Weights of a small GPT-style language model, trained from scratch on English Wikipedia: no biases in attention or MLP.
Each number is 500 + 40 x the weight over its row's rms, rounded and kept within 0 to 999. Layers, rows and columns count from 0. Numbers have three digits each. The size before them is the row's rms in percent of the matrix's.

# layer 7 MLP down (transposed), 896x224, rms 0.158, rows 783-895, columns 112-167
096:515514536462513471508374532527439552511449467476493459490494513498494481474576481504506515516502531485519455505453516511492532513535480483531462611488503581539486485518
107:486527462496483478529572521412520497547526458477455405483554486493442410492453514461461504462484516545527442525554509442532543526496459497557532544465398545515489489516
101:495513535513540514475460468400461518485431504549399451517519468433480478553463482533464487484547576469480488493450486527533547523447501502503603484448506504495460482436
106:526490499563524442491509471513527483553464505558471571468554498480527481452512530476534425467412487493514484546467435545554547498494540464480447497493544519565394499490
098:505505510542416523530449479474525513456518548525543431465513498499566501526459505480517495528440488506453496528470477485520522506545483500508501541549550533473538578485
097:526529458432477485470472506485499449515494540542455478482512469471468502537463510526475478472467484493567454496497484463395489499463486515511431465482541452437524438512
089:524500490498394491464587525455455506485474477532580467482588503508524459553444471471484522498473499488515493549561430488521498517518503475482519491493509491428486562529
097:518473496505580464435481529456523427480505442509461553538492463467515433497529508448483471440524558586444531525567445595445511539473504521513525531537445487447492502541
103:530516472436493465495459459481548499475514500492419518461545513449456490531487487548521542513414521481543493510501545515536529492482428484514505546514471502438506524523
100:503583495585477499490459575507533506546470487553470443487517467506472516527464467438524455535475453461569511553483498461493504518495411567479465488548447475409525478546
100:488518445538467513445532459388520467508504539494489468436580473505486511515464515537523375532469505514446557499494543493548445457536524512483489492526469471489451478501
097:513514409568454581484494427592436457541475538492583480469567536523521530499549487494444478528435530466492510526495467506489504462547524526445430474468475465540439505503
109:466512553509517536504448459465611490480528461482465494487545514545505498433519476476495486588556451455470552564472464471427476465470469553546505514491520474520459516523
099:427511429569503539538491472525481476488533510505526478518500421530466483503465574474528519520500495475478495479569571500463444407535513500474459447498546523518526523528
099:493503435525491498536509505537418500548457488482466475493534491473412530515514508594492461546598408475479464512513546488513544496493414477569493496406501497477481524503
091:483445490484495459536536471446502560430469512514526438504461506417501528513475542510590497490470523549461519502486550527521521498462529499455580524593481460488556479559
103:537583440507467540484512472380439479499476443443515460468601476539406501502511515438488478500565506449466490557510527457470505521479531452510464477471523503505437552483
105:511526464478498507526484440472537556532556518531515473509465502455445465481456466521488484535413512521530514522529479481458510539452537503499548482471568570479477506484
105:555552536452528560464476514459442483529479492465543513512489451523437458547475467417497491560539487481577458473394511481467554558492561524472514479497505490529473543451
103:543500518484505498377486429553463489565501473552446487524471479492547612452504531546426554540429478461457476507545528469459508544507416481478567554454465451505508559562
105:502517502539473464516435536499495544404502508521495525549468530524417437507490428489480442544477469459479480501477530537437448549483447480479467503570484485535528503419
090:508505524467481417513564540516410494453546538535526452452579545481490510475502559501572479493484545520538467440479466459531437479445486542511445516484604455481577531489
094:505501442509553492553494501555511527565514506488505491516461505501444549479440490502435477501456451460514497445531537521475567517576524484489477521543499514556498454480
102:584475546579503505507511483544498486517515485500524461504448463512521487497523409484529532433509483453477460564493516533485503495512496474488517505491527479494516514536
101:502407579480441465499491512516532450525480467521440545450497530582480566487398484560531492496438533487421479452448520482544452541416508458531513475477492547478500498485
102:486487511470520525457551561491479477525575519480518485409493511426448561498513483427442511463516497479562499495488485495481531498499538448474500452453407528528466517539
104:434523516526479435536460448435482513535530499506488519477427544522498454477521537527536535574552506539555492479465451479540435513514496540543508532527503482469539509567
107:461462509482369531471434542511546546520559525389464546520495508477504545490563562528500468439470502492504534547525422533510606492472555436458538499517531539438460523431
102:521489499469595456519480532501459480492513486472456520505477522509480516539571473476529487532491518574483453501523583543476468529536511510453409566519399456520499470504
101:460577497495516456479455530414439480525526478430485422473536443515544457568493511466546530466475526474459469436468434546585452575486535467525554489505440532460459450447
100:466430571392503492467489494495481452555533422433567487414448498455449461427544472538469530486484478496568476483551495446473513555464520490514509475530471607475516441571
098:420453450451505536539509498465546553435436480543495524426558444533514585485580499541494474521532572495515491502532475434406491501448513588453491511466546555438506454456
103:511481570442554441472447556509442504514553450458433585509547459577487513584451508564500511477516461476432495475507494516498566457513518547536544467488486562464506506553
093:453523480545495541511524530464488490504543453419470525492520580515501478451512522446497545514461447465515505566511473489593460585496444535531529432457499472492430463446
096:524468467432508479439524439509555511546437526491512530520549504583487541466519528447512529482490502479565514467511486501532548482458634540527508410526482452601492490501
100:533546475538529559585558505595506458530436471455517491478486530521513492507497485513489535552509534510528520564498495460568433546458529478506528524488472495417529467510
108:469411502510502512447497495492455520494550492545514464417493528438542446471481428547495519517412490534489514543453555468481544511499512518481511497535499459480441511472
101:483515518493508434447513512414509523417461505455454564507479543484478490515455466456464499499504511564469612510429498475555442544502495564512448444472399525521481488509
107:509525429560481471457485475522499438515539510596577501465554553550494555509529512433522514471464442523552394555448470503464474544534481559510494483548592552516492526525
097:445487488555522548464523498526510470535510490540485477509487507501485504562568594531521506447517484530461471413474527534492459506489493521436528482468487554530497504503
097:492492502518537402480500438471538478526497470479474514519543535413521496484507478519552486424483489459481447498506516433533461487520547465495510510520474553450492506493
106:453505472506579466528510564476484468456500502494530387518560513597527546596457452549502519510507555511481460527530529489525479489487562478506496508579503548599504563559
097:520491537578433499524507557614517507523571477497530499443496469522537533453467537519438559457549440524474538468525490464546532486490457434485410510533432474502545585518
095:528520540543459481425460507436440492500524492465542462508530496477500521475486474493486470516494468420422538553556567505425498465492525539495525524529514471472576493522
099:522491464608390549520506534451530503413452455522448537528515551512495503466572453497481426506535519493436474515530562562486448540468478495517518513459533523417476443417
103:537449492520586503557560539528471411468427478465521479476483478429485543402498489552516602479510470461501452508478517495492507558545526419475514492399503511484485559374
102:591437550477580467458453465497563447452544518476423551544536504450489461437593453497501534459469495536531581592528505526508527542443523506524430494464484507433471527463
100:515508503522481466505533552450496571521535580470527452422483565474496493559526449552441481450498477463457493476601515519465516327484493533451487498541511514524496494449
103:444448506476466491485471514418509458523452504487468446508512501455504469475522413512551494503480497448486463489504527563538515531444536484485523551525447545505502537505
099:431516435511564515474490518437464555515442543528470535515510461477499546421517471485466521474484461457523488587534573448526525464508496515524459407545467467494535508528
102:428535443590541471514570516481425459496479542463568466456518437497503506508551514539496525568480503412509479461514532510474490433424513471472536507546512479537511550542
092:467483548511447522465565539460498523520568517540479478486483553528531540449491471502536520545427496579519455487441512504523511488500517562487614529562546582542663526492
097:562583541513541483479505506531489426506425506472492574487513550522500505495546470481492476471478460549478521473454530406610495512544476560506554539491518518467521530493
106:506541520485517487519505468476502485510429504476508481463500613502602441506497563503606464566456456411534543565549515498528476497524493542461454533479495537511443564553
095:533566474512483495458515502457509547422478536478530438518498473443535437547466484515473450571475497512556459526501538484522514454467551526516505465590488534510504438450
098:625539462520551530440467557458544548527527458472497526504510443539481565511468528557544523500475474534553503510504475516541517532469564416531505434499445520486528503489
095:468481521431553513481621483511449486483534542541469513507403544471497482454621505444488483491489496544561494471515454493458499498501514464473484409524509547580497474546
109:536509420483495476502518553435421445472478532497556502385538525498491537499459531445513490490610538418497535528535490521444477484542499496451469541485485506515529495557
107:563540484566582457484487521517450457497488493494470458513467508462438479558487459547508511518504526487455497571553429497487490462531497525392538503555466434444505534465
105:467469478502514548476534449473420503564531503486438475549474458573494596516523559529459520573488501516481472451488497486426481542507447458502529527521495482515529497521
100:436500499504516452433523472495546535474478458546494485488523534535562413514511520563585543443500551430441547544473492511426454502519520509471494436510561574471438519430
100:624504507547445502492466478508555483544523487500459483532512443461455432529449482489451566523498494420504536513539486457475498502491525468466435544538445521507473470483
106:484524454529435512535523525492449496473484462491458463556483493449539541462473517484448426471489483395533424441498479548538508520472555504469505553427573487525503501492
099:489575502544518418463488524439503439515533474526538486460480485467474530503457475453512490539470540508478473560525498591484481501543512482513443442487515557532476525478
097:475497490505568473538498520379443515513499479489441522472575505490531511538511480486481472536538472488524472505498567480493542531462513498526475522585477426507466472449
105:506506528505536501475484469535488446520574560493446452505470487516501434524549483533454548489540439503487537512433482517508521475478548502511531487464452392486493503566
105:529511574535479544568404552502580506519441499496446502515509520456516520465497556521446493530563490461469498470510499522490455509531580461434470474552499589517490509444
098:524504555599526462505525473541486494444457477484473517577497454424493500524501552556519478485535507513508480541491535553474443504489486462436462508510466505562554485461
099:520435488487488510417445520436493490474524522572486551472481481503527505451573559480490537495522498534455553501538435516517407504507534574512499511529527517484540532508
107:510488478585434495478506515533531464499552574471436479502467538515470522494524526568494533457533462475502486535531527506382517501561523555478513537591538438499484486516
113:531518496456492483468444523509470471481549479519457534524489572500513532543437471583539580549498478498554479465474439545569515522527461518491516501449460497521481499500
106:508520377507520495504461513488460512495519482573451553468545463511547460475475495486490494535542446512558504507422490511509603484545517368515452508543500451503561517485
089:493525505512397533493480524517481496457538534484519515523508456552548466546486478459486473482485496440537460501436485539539525561466526478536550432517464494518541523531
108:468530450472469499551497477518541509500475530557526507458531525544505564532486584485510492467516542547532454472468488426597475544521504467521530482489494484471515497449
093:490527530496476481464502537470511509436468437466492503466427523540450460500511465495456502463493523500453508503546504450510538505424582515542462497545548488449485456414
094:441447550483445548507525453494558515487533529432494513505505466524473500526472417487494513455486430488452503510462582471498446551492530497450394532480531553504453486440
101:499492447500492508468490494464519469497506522545562446537482583460460466470490493446496507467430511517494451481426491435450493523519459598456469433504483567514546580513
102:444479527547495442472506509450451528539554511481584490480548573527463555497462455503477532520559492526443479491588461458538474460556546539478513469504479496412510466535
103:530533474449467559540452492456551574467553451496437494555464514481518452509409447470478446467488516442470468507500499553527543518528558466432457528393488507551484542580
105:430530497501467585544595502511543473455487603480488432432485512522488501531500545465467510493423463481557523594531561459494478438516417437494508567549506503492488553514
107:507468533460472506500455467480415532467543485501507534453542512499458554476542476535506553482503498460438513514455449544506447453536489489516519456461532488497507534457
098:504544488506539506499547501496540481542545609441482414496466492524534504569463504494458454433412464512523521409496519472551531459516482477552505531528513495494473527576
095:421411443469405467565470535558487470486526493430464478569545490585441525479528523548469518522524453532566455538478522530495530563477536516492526498495427489554480513493
099:520501445459489508538495472472400487453512414492449523525508487447451577507511437513513615501522457461394478452514546502510471430507481455521523477465558426474513502470
103:541547454526492493542499499503454491508526503480409496453479539495473552526552495520453476513519500525528494467482449518513519455527483499561463496543428423434467450557
097:546481442492505490426556454493554512531427505537541526454523455506433544443479485378558481550469512481518548523470466474526466489511490470514559472521546441438469501543
094:459463595512521497458537510531522466490483487523470485543516530509494562527509492540487533497492547507514479467529486526514563540502473450526416544601533521502486472482
096:457470564501548482481511510490522542468484521587489492493442504455514436532510495512543482527419587536498533442486513569405418476442500481515517515533428523463574506437
102:603439614407565549481491478523456515438468550520496556464478497431473495536529518531553462488484478516522562514533463444436483505412453515537481540517560509463524529610
098:501440486498539467527460508507484530573594499549496472505491536444558467490564521426540516543488482478444463552489493541506505524522432492489445513491468510533528520517
100:566558539452548491510467599523536546467518559516481523497509510480516514493570544509438557559486458544524475558475485448474521456520444427484453452489562528447479428538
101:481514533481532525537498498457478483509481527469484502463527557453397540496533542510535515452418489539479483514487528534441446440508520582534487606509574522479474528537
101:503537525504565531485485564548479450511503482524517542511454428446555463500498588469518488529443536556532467437468549522508536566542519502506501478481523538463517516495
097:483486470543522552534503508430462498461486524436510461486468506568567480479442567469500538509552490538564539517489504469525513548508551418514443524628530522547582483405
099:528479510494433562535474456547521510586495524478499454542454515514442423529497513473549538519485415548461479524436511434502518504446503515476457531533501530489489553474
096:466552497503437489466492515508452602519455483540537461515520459539433538499491556471568466532598531503464476519529513551462505504560489510530539515448479506517480434555
094:534529526492583448513485465408545511527514547501533498505564472531517578507531495577532538565513453457385523522528552494528508457476556520553466559459532471442454477489
103:481472527433541488458474497460437560461477431523511445524519523554446439495436465444510476522557488513505464479431575468497561483535530422521473485519447442480566506482
105:559546516524453566559509469532562508515498518490509471550464582512604419583533528525494530480500498449491496515475542490517440520504464522521540579479437546495486528475
098:549510502444479433472528498514480491528473546540536495526515511532553545525529492561494493571523523468495512609550499499518502489546541486488499578527428484502522506464
093:540484492465522470489525519455506551538484441576463441526497479537527455410512542493544434494526523468557500523592543470547505518475495461536513525474514542465523514458
112:494462542541506567531454385477413483504544495558529470481526481494532543464513517490492498490511509523510483474514442504505512525541533455437519518404491568468461551542
098:441499453421509449484544505474511536481573529476474436452492466478473484531535487427558496494535537483538501562509511489547517505500454464444452473512536506434456487518
103:430453504535451438531511520521560517543525534474532474514453543561479510461596549500536489414505433472519463468475522475450482480498604528519501474444510521475519517479
112:511572553507545511537494536559547558490552501604465541511475415460487450478517549439520525476471456543555519490549465539555476552446470466503561499483574554495550406530
103:487478468504546469436471547471532447439522471498428485527515509459504467487497509485504436563533475552517555513457585567544462448478463510527534498519505441465481532535
095:533525463501532442467464506517440499500520429495442549464498458558507529520548468572460451502468501498522557496463576466527532533502524462535560531542446480460514409465
098:526492561529483438595469521458554550519542527582549495462567535483445458489506503515439525486485468552551512474542485453495522488525519391466466476510452499452599573482
091:495509461496427588526484527472529416511521533478618478466490530473539480461501533533498475505499495533492530504480483511486479503447499468439557531472477507463490405508
105:503519477496476485575515460501533525526530435534411513505471494553520497515476573405533533491580523493575442505481546473525562428500484450474408494485516449476517505399
098:489504517537519466557527555528582494515475577489512476508501523412478516538526535483433513453507476516455433553526502548551428462509526540554510572529467474519541532473
103:422558540528522471471436499518455515505498451555466487495491505473489535530528537422521506544507529492452540495510451535505555486505490474568495420486532509517453420478
105:456441445477508440515513502544530444568401500453474498530575470531538486547563569462467522460471569471559521480555455551562556569463504450524510545477449488562483562535
# layer 7 MLP up, 896x224, rms 0.149, rows 784-895, columns 112-167
103:515513485532513586465491506518582545527471474407515507453481490569475500582514464574462508414480480470468484540493543473526488548468476519501499535546579468483510399436
102:536468465453517405463489542471440506488472592524476520496466501474542446526522488467493490476460488548489597502445451561499412519457485506425474543453538513490549546547
105:506564513445473519527515416586495527535526484508395525483544489484515542456444484538529450481471515527543556450497503536494513498507516531546469406554505459535464528442
100:523499440446518492506615551503541472531478473462514482479435489597523461550474511483602485592502562448550450444494496518539545499477396509475471550424536469490514481480
097:470459479487546520495477448590501506485439433478509538461453489511521567424533517523518537521465588516464555541492516508593479522551576523490511548536497506598477414537
098:577469512566438494443485437481510522512458524483465453443493440523487502536596593475537525498470563464501418478492554515428521551498486528380484498454457511448542526554
098:504543510491483538472460456477506536467465510454509478520520452509491445544470498500477504451532509523529449454420534515514607517508505531488549555544480544538511458530
106:521527465488452558489443544485517502477558503556543503486548437561460540551425452568511489553444519500492506527498427443441524491488450532463481482494501513541507500562
093:457547496479490544544473457487505439470438438473510504443525491469434503495512509454448501506479528497528526513469403514508536473474472562569473535527493522535580494492
105:515530519451562441461467488504463537551472536549515481505447496538469514426537459449525535462515464537460453498528444522456593505555515518498557489391435552530546511515
099:505484518454433529448550491454466534502497553558494559529465469477533521478488527558536512468462501487531515538539491509484485485472559528524530506550480463625481462534
096:481494484424518521556526453466533569526513446541509460427477498466476565521482472433517495571457466499569531569541498493457573539509533463504467447495430512556492548545
100:449491485450527550494476483494498478535528554539471502485500479495530372519487491472480476481555518532430532556484474542567582483499549486428459422549478479467448467486
105:483514442499439516460472469495566610514560541504499512480511524427491516535469477541538563544484508428541492491509520499498468557527476512493580476531462516520538522448
100:560580508541414515469498480506501498541474560541459441428476460496497433446597500578532529549477470457523563556499525441467523515580470503430520473463525580572418540557
106:442523543514492634492547495486477507473500524511439469536448460436526438491550498508477442540523545428567511406484506498522451528496542557492488459505512575612499502490
109:498475451516490524506490493502522584501487457537458477476464464503550491492464587468494467546527442488505490466405484474534517520487453606487510478529571494515531465423
103:484466523552535523492505536460591499439492469501531484509488443475491489521453508503504497507448541476484475472487496505560501476539535566503459560537503488475496449526
108:532574464428516570553508579527564410527503515493503477424516503499511527525600531474542524476508487512498542505468476546475491478548544420452514513576464451598513492506
102:553546442470530441490491525489477510446567569433524448412531510483538491516476400433526504477564586552494565526513452516532506468513517487504419528524575494492440504540
099:559511515514445409500453486470443526509525535539548512510422482452551529548467539489483539457518478456445525551508500465504480483533490540538478483527493557520475479471
096:476545513501485478488555538411477505543494499504487506497499545480567447520565459527588516454484486487530496596552474500514467486493520578434487500509511495454510453560
099:526526481451489487566488419507498527521451566467527489481461512528539497486485541484510548474464516571544456509454512505557537480495518566498504487477456445493510544577
099:504522495477558524575533418524488542525454515473531564435523473500501487473471512403503514466534439508493595539574525506522494485497468490459494575563512505458479531535
102:503457528475547548418538538463464489560477493505464535502521544510480545540480500564431559432567463476507448486469467547490503535450505476597464495506559536498538439542
099:537491495496456472584439452439480472602495560598530486499530521457562511510507511493504521406542592512459499537513498517531462514485454494522506540511510451489520447530
111:486569456465478505522561555473464561455547491567509529476488534520503478512492476534484532584568551508454497463490476470556504490461441517502527513591480551518469464489
104:542461452526486459551572479470505545502501454542492503501468472546443502480486460515458550460442561485508508461502532458470582488507478582477530400554537491482539501493
102:490514516516473483458452521549481516515508558478503405481508441502513488482529458504548491538473490428487495460554493506456501492474489450482523580512481529533501481491
103:492463540525558485449527483477524545437518480470537537501455494570574476440497426484424512463516588567481512560495526516522525490594452524519507517519532511520478500501
100:515370474555475487504505526429533447489509543537439542525495454496480483471529564536521530491494510551490486506486522569482520470579521493502476471465507470425432501452
096:528513478506507471452512511482533508491449510529519461489524463522470540446510470455500497469450570509470555485508563522540548553490454590526446416549458513452478552547
089:457470538455500535486537472498471506477468442536462482536462531498455451481501445504482476499549487509568485478480579522445430473420494456476493493472499549522572498441
094:454507477552465439567568522556475473585458516534397448489454498564508445535483457531556473529579411461449455465493590510455483477594414573458529462557549547480530562458
098:461401503461492490489589515506449600526515577518534527486543503472443496483529426521466421503510490521476492473503458501475495455496483599468522464493537520530479490495
102:457488511502503512485557572483459530503529442543528525504480518559479518510445466481543440400565559522557584541525536490450508583581563491535535511495594515528474443529
094:422490530444462488478596503527567470555552492471471523546533426483500551471487495460564453423493515493549538530489495453500449512481471490494542496475484437512463516513
101:467565434541577605478540520497519499470492558517546572483523531465550551518500480496473443542461546551526552488495588460497465537548565523475531547462488537554493539435
104:504519505540525474502528548488517564501491518439512512532541543503417477522541507565566483472460456488461473528521540487503498486495527503542458528457496447523470462504
101:520487516441542490525519557472519561462483545492534587457551502540483524524504546539515456483523518520476510461432462488511520450477509524500448510496489524473555486473
106:558526496480566506436468467461486553565448523473489451409452533539526503534520558446471485518521553459505496503477432516534455517541530473490504426450483463528469522502
099:506414545488483495448441549469507493544537508521518453468469550511523571466544498455487620505550511529502474530491490499557442542424506406446531531488522491539458507490
098:542477529513533435533569533482568470513530509463511508503551502459508504451521537443513502504524531533506486519532521507546516491494463508486477433477473500476519529499
090:510430480522491598518495527476534471486467464525508483504461513503495466512532436570504481521502477568517549453517475493541504535495434516514448518494489502514537485527
098:501473510485524484577517512523485458438503468555499528487511466507482494505453450558471491491533479449522520496508475523452448486521528496489624457490480517506473488565
104:453511500518572523477586512577445400426492557526480519568490459507533572498513476532528518520491516551513503493523501545540550558467442452497484508516473492539466536510
099:553473492495493459499538534482498470499551499495462594460448536480536591445483575438529511480513534486535452558445485491453540523556477569517529518522511533519561580500
105:534481558504510526474509465470468528495506556535522530514469464489527430545466515566554419530525509534585539482526528466492548468427489467489541505482454509517506468537
098:509567485437491466506486538539493482603508508495506573514476568543554593454616506491497514540513483529452531458481480476496500596460464492520480522439475467592513503423
100:494512504367460470488454511520542478523456537571509506499569496562513549537468477454459528463499557518540525508458536424462485473474539422420411491565552493527492481489
100:514568526513493427509507537487544465496493497492522549432544448545469514529516476493505469487463387491487523556508441463554542538521504484503462551480505539538631461476
100:557453513489436503555479494490516532445551544457431478493518511437514458484526488546541487512492474374480533478466545498501571517428472529462514505553571570478519537556
110:481408448461551488509525585532472520522431491498562498467543554538451477584518478506585491537501428490525534592544432531470556515484478535584496523527460456495515441467
097:528496521490512492476534527416544450509525506479569510505480496433502494555459544468472487592524513502426560528508518542474501508530493518504453553379513480495528521490
102:496484559458538480514564448564500460431542513485506560481478436482576513500546498458580539525513501502446533460574463537449508478526601443460455514460519494463521537516
095:425486485484529439470540472504506518472482592473489485546480406524537565498507496457494516500417427464515515501546543550481532445566456490489482638459600533524468526472
106:496499542487554463503508440408533486473527509480530440464424467547463532525476453490432540449525469489391537518427460456430512483586516522552555532511426458481525463481
104:511433504465480453459516482483502505519509475446479520505479458528494487481510478533522535486480472563522510527559566516425522467563500565492552474485412473528553556495
102:479489455450531484507419488457521497458507556517545527506485509528487511547501469452531516502479537504528423484474450537441498532516471477536521526553531482446426497433
093:477474454410533534556515488461571509521513442482485426531526521504462580530494544529555551539504475408474479544512499568478529504503462530604471562521446415533535488519
099:483532510522477509538502536530498522544461517528515451489546486418567490565587533422465519474617491501474490558451499476475564560525454471536412442515565488449482537460
103:562520448535545549482454555473462506489478500523514560482455464545451429508535455516555460567512567499496480478505476510472513601517519505487471562462489519519482492410
098:498484468504497568528477467452496498486451565503483451496488455516456514493465477508525563496482539512434489478471569510554504520531497490496528491456489489478445444557
096:484533531429536497465487502491513552521456483499517493536506578527474563484494579516503556535402453583440524501485501492447474599543470519493531485438468463562507495533
097:509512510550481547422493466536449541512452461531473536478475599459552496481509550491500480587510533481503521479497499581475493448573516511471478484482541502485505480602
099:465502427510507490451528464560522520544517519496490451520433475402390442563475500464494551496516529485550483514548521469480531527530488535538554556464525479501459531553
097:517535457560460532492505524551558532526525519502475441405527486560537590525527500550500426429429522455504444469479536486414500484465519504509502451461497596492519574488
100:513535536492559527550503512479487456452530508469451521525496456511424476438551490437500466602556540488513497498442500556500433500526548535496517439553538498504509559564
101:525453470472495536532478484547571521526444497593545507503482503502511478457609530502510547457521460565537462491495457459455516528489595501474529511558540504508501455478
112:430608468503514524494518516499492512490548458617516475522510506435442416491454478539498516410490518519454522494441482480535551529573540554442493589488556523450469488509
099:576534520461492460433554588610440475527531498526488397490423524497564536513562507511540474494526557493509557544528475477572494467568475571483522477469437467510527485472
095:553453505467473429506504456519542534490499496561578477574549530487503503441488506579537464509513512521423515487528441495475543494545543500448536548469500500464516553429
105:459442495553519509524497555426538474557425463574569553497494491483514508507570504481528496533515523571588452534487432505423461469500496476517533485526453532442504467528
096:563516482513526548492470491533523484462527488524484493558428518508502580545493417517432507516494550519501498464552498510513509511542527512526504469573458572587569511531
096:497488477496518502459438451534496529606487518532503512563505419544478452556541501528466591500527505457507517507523469508498500423471542476510523486533517559506523501563
097:524521497492449488423546434480480519528520463501437509471499521494432537506559471508533530490579484507475512560533559439529567498538553493436506511486467456492497427506
102:444434533422466502446514515478512449586467562436542511483457522539508474533513571472522434472513492501466558539505492445530464512546509518495515513465485635470502508565
102:452455475526483501462475488472457545483479492511501515493558527530472569450453543551487497505529517518496508500534481489436554530524460533493515564579571508500555543481
104:456517523430505495470492535542501518535466473456491480509527452480531443550526447568569436457459569528473525464520533510500567526473512490501465555490429514516432622480
098:487552529484498420420496480539476516553532473484448491541522546423497537452490494451539520492527462537499471464542557531532488477445483520490449516537475543472535503485
103:475517441456475472533522544520468586484523557459482537499503504502494554458569485561513523538560469480471556495547467542511544494531555511503487478552468423534528496583
087:472448451558497527450542537473483545463468513516492521497527539476489426523476478495483474525432402624474536508494485534484498534427524453489452595551487479497474546482
099:479492542498491439432536485479518446468509488487503542525517443537523541461492536568434536495535498527559526544489453404492465509465441563509435558540514525528482526465
098:514469479463528510519536486554542557386553522466511465511546534513472442627502566506479490557464486519544518456446503514498447514468490575466494493476464439565466542529
091:587546447588483471460514516576472489455543438546479445495419524497499518491456474483458553520542554549530514537519535468486476421427476575493545479551450470605465540536
096:503502522480482523459494476436475643552502525454494500440537523543551526439464517451461494512541513528512505546418538550465467524406511478478528508431449496514485560520
092:467488475460546438515497443496487458535510463521449528464508528438486536495516474454475460571510521533497528441501519485462511547527471531488504542505432515536511446430
102:432502460564512457476492510565545532536517497525453474470458438372538481428557455535479474550467498554516471442537536536471514578468550499432472489521424470493480487496
092:510519515425539497510472432505498505505486496463502550462449541448554432505450478549495479469495486509548562418520601525510509516571411497451574529553515529465486484512
095:442478481489488425489454464518462538566529511567531510546525461421514493484498466512495463423468512531550505498474537473467501567476529501441547571499451506524495553518
103:481490541497519517530537509527517498542552538519542563512471492519491504477471443490457446483484499453464429446482542490469461574515472526553484525522495482505502475506
097:486489521535459503528541431501433482486440595502510473507567570464456526456417538536492505447518473480573504516562483477472532557448486500468540555413457506509576522489
096:485555580546511581478530497439520555516551468509526491504433499480551481558510511507430521536557506508550409540419501508479477518503435521430565492533446453467551470522
100:476490489472475500417471483560573542533476520453494476514414500495540498499557578559506521549423513558475484479498469477463539561497458434399497507477511480576470493393
094:490458504550475472563483431510527489502536478462538575470480492516516526497500470502516578558461429465447476510497494524431510511558498413472499477502520562508485494509
098:510489471428497559478468414505513504410516533504520489478453471529475466478460501504472433487454539453540478547531481511579493467481450486481541501491502474610523501464
095:468500550524529540455510441450570542501509428430532478474588473461527482523466407562444498505530506505491512501475461424423528465530555533452459466452564508480520517438
103:506562476472469470460486478491486487462464452510466520471618524547445538508503492584462449507443491526593553460476478503512534520474503486483552456615542533496480467530
099:544477511516512411501501486450429544480519473565530534467491414481528530518499493518458541435513515483513505576511549512526603513538582458528497506519433552525558462529
101:454534516502493425468462443510444455538433502551508560532432495473508508501467552467483513477527563487447501495457542442597529465450461504485429497508480544498450454626
106:476499505503502482510491544478487443531500507493484537485536504543551528500502458519453489537569527407505468509533532559539505484537565532503477476457516566592464466452
100:510495615536597574493455574502536494459536518510505465522504467476490450490531453479459484554480471451494611480542455491517525518498475488483443381442530543497502543432
097:419562532523574527524558410561442526487514522503500538549533492509518487498500487490519506538487477476546514598476464542451527472511545438498505512478508584464501496484
104:465492490441489514502475534552497575493537494539483515483494550489448552407501579465396446475440520457460484433556510540591497450486507422512531553459460461490466530513
099:530547494517508502487549475499483482481458567539453486474491506474529616522443516505527603527484521457530491526561453457542437493558500484545439505522471566513464535405
097:488538515488495488510463478451471531456563533444485480480567457522511491537575473496555450451530470514487538465557496461497496525458525457500447515518590460562485557524
103:526447613419548565513424574472469499495446544591573517440561412475472455462529468498482543503467507500472540458504577464521503469502470531505500513489483547507524407506
104:442532554467476394442482462522471457446457488436532508468517505456481558420482450563497521427495511534520431466501463488462491579519532558514493491483483503535551512457
097:487430494465501511480487497496493508484510477454482504369513513440550512463477510503489477521465445464469474521518537510516477535474483571537484574466550514554499467533
094:505536436521492504429502489491528499448533555503448500525488476442535442571480547506540507511539570507572530454554497415457543461462503592517439478494499518550546468482
105:504541511562459473507513531501489532426529505561479527536532465449530503462496503513502498452563486501490527513465503420428495517536457510530470496392508514502495516489
103:524498443503496471537556531480504471447535508560450473399486548522436414511491527519546436448521524538488483600544536487437554511519444485572525570496525563500513468517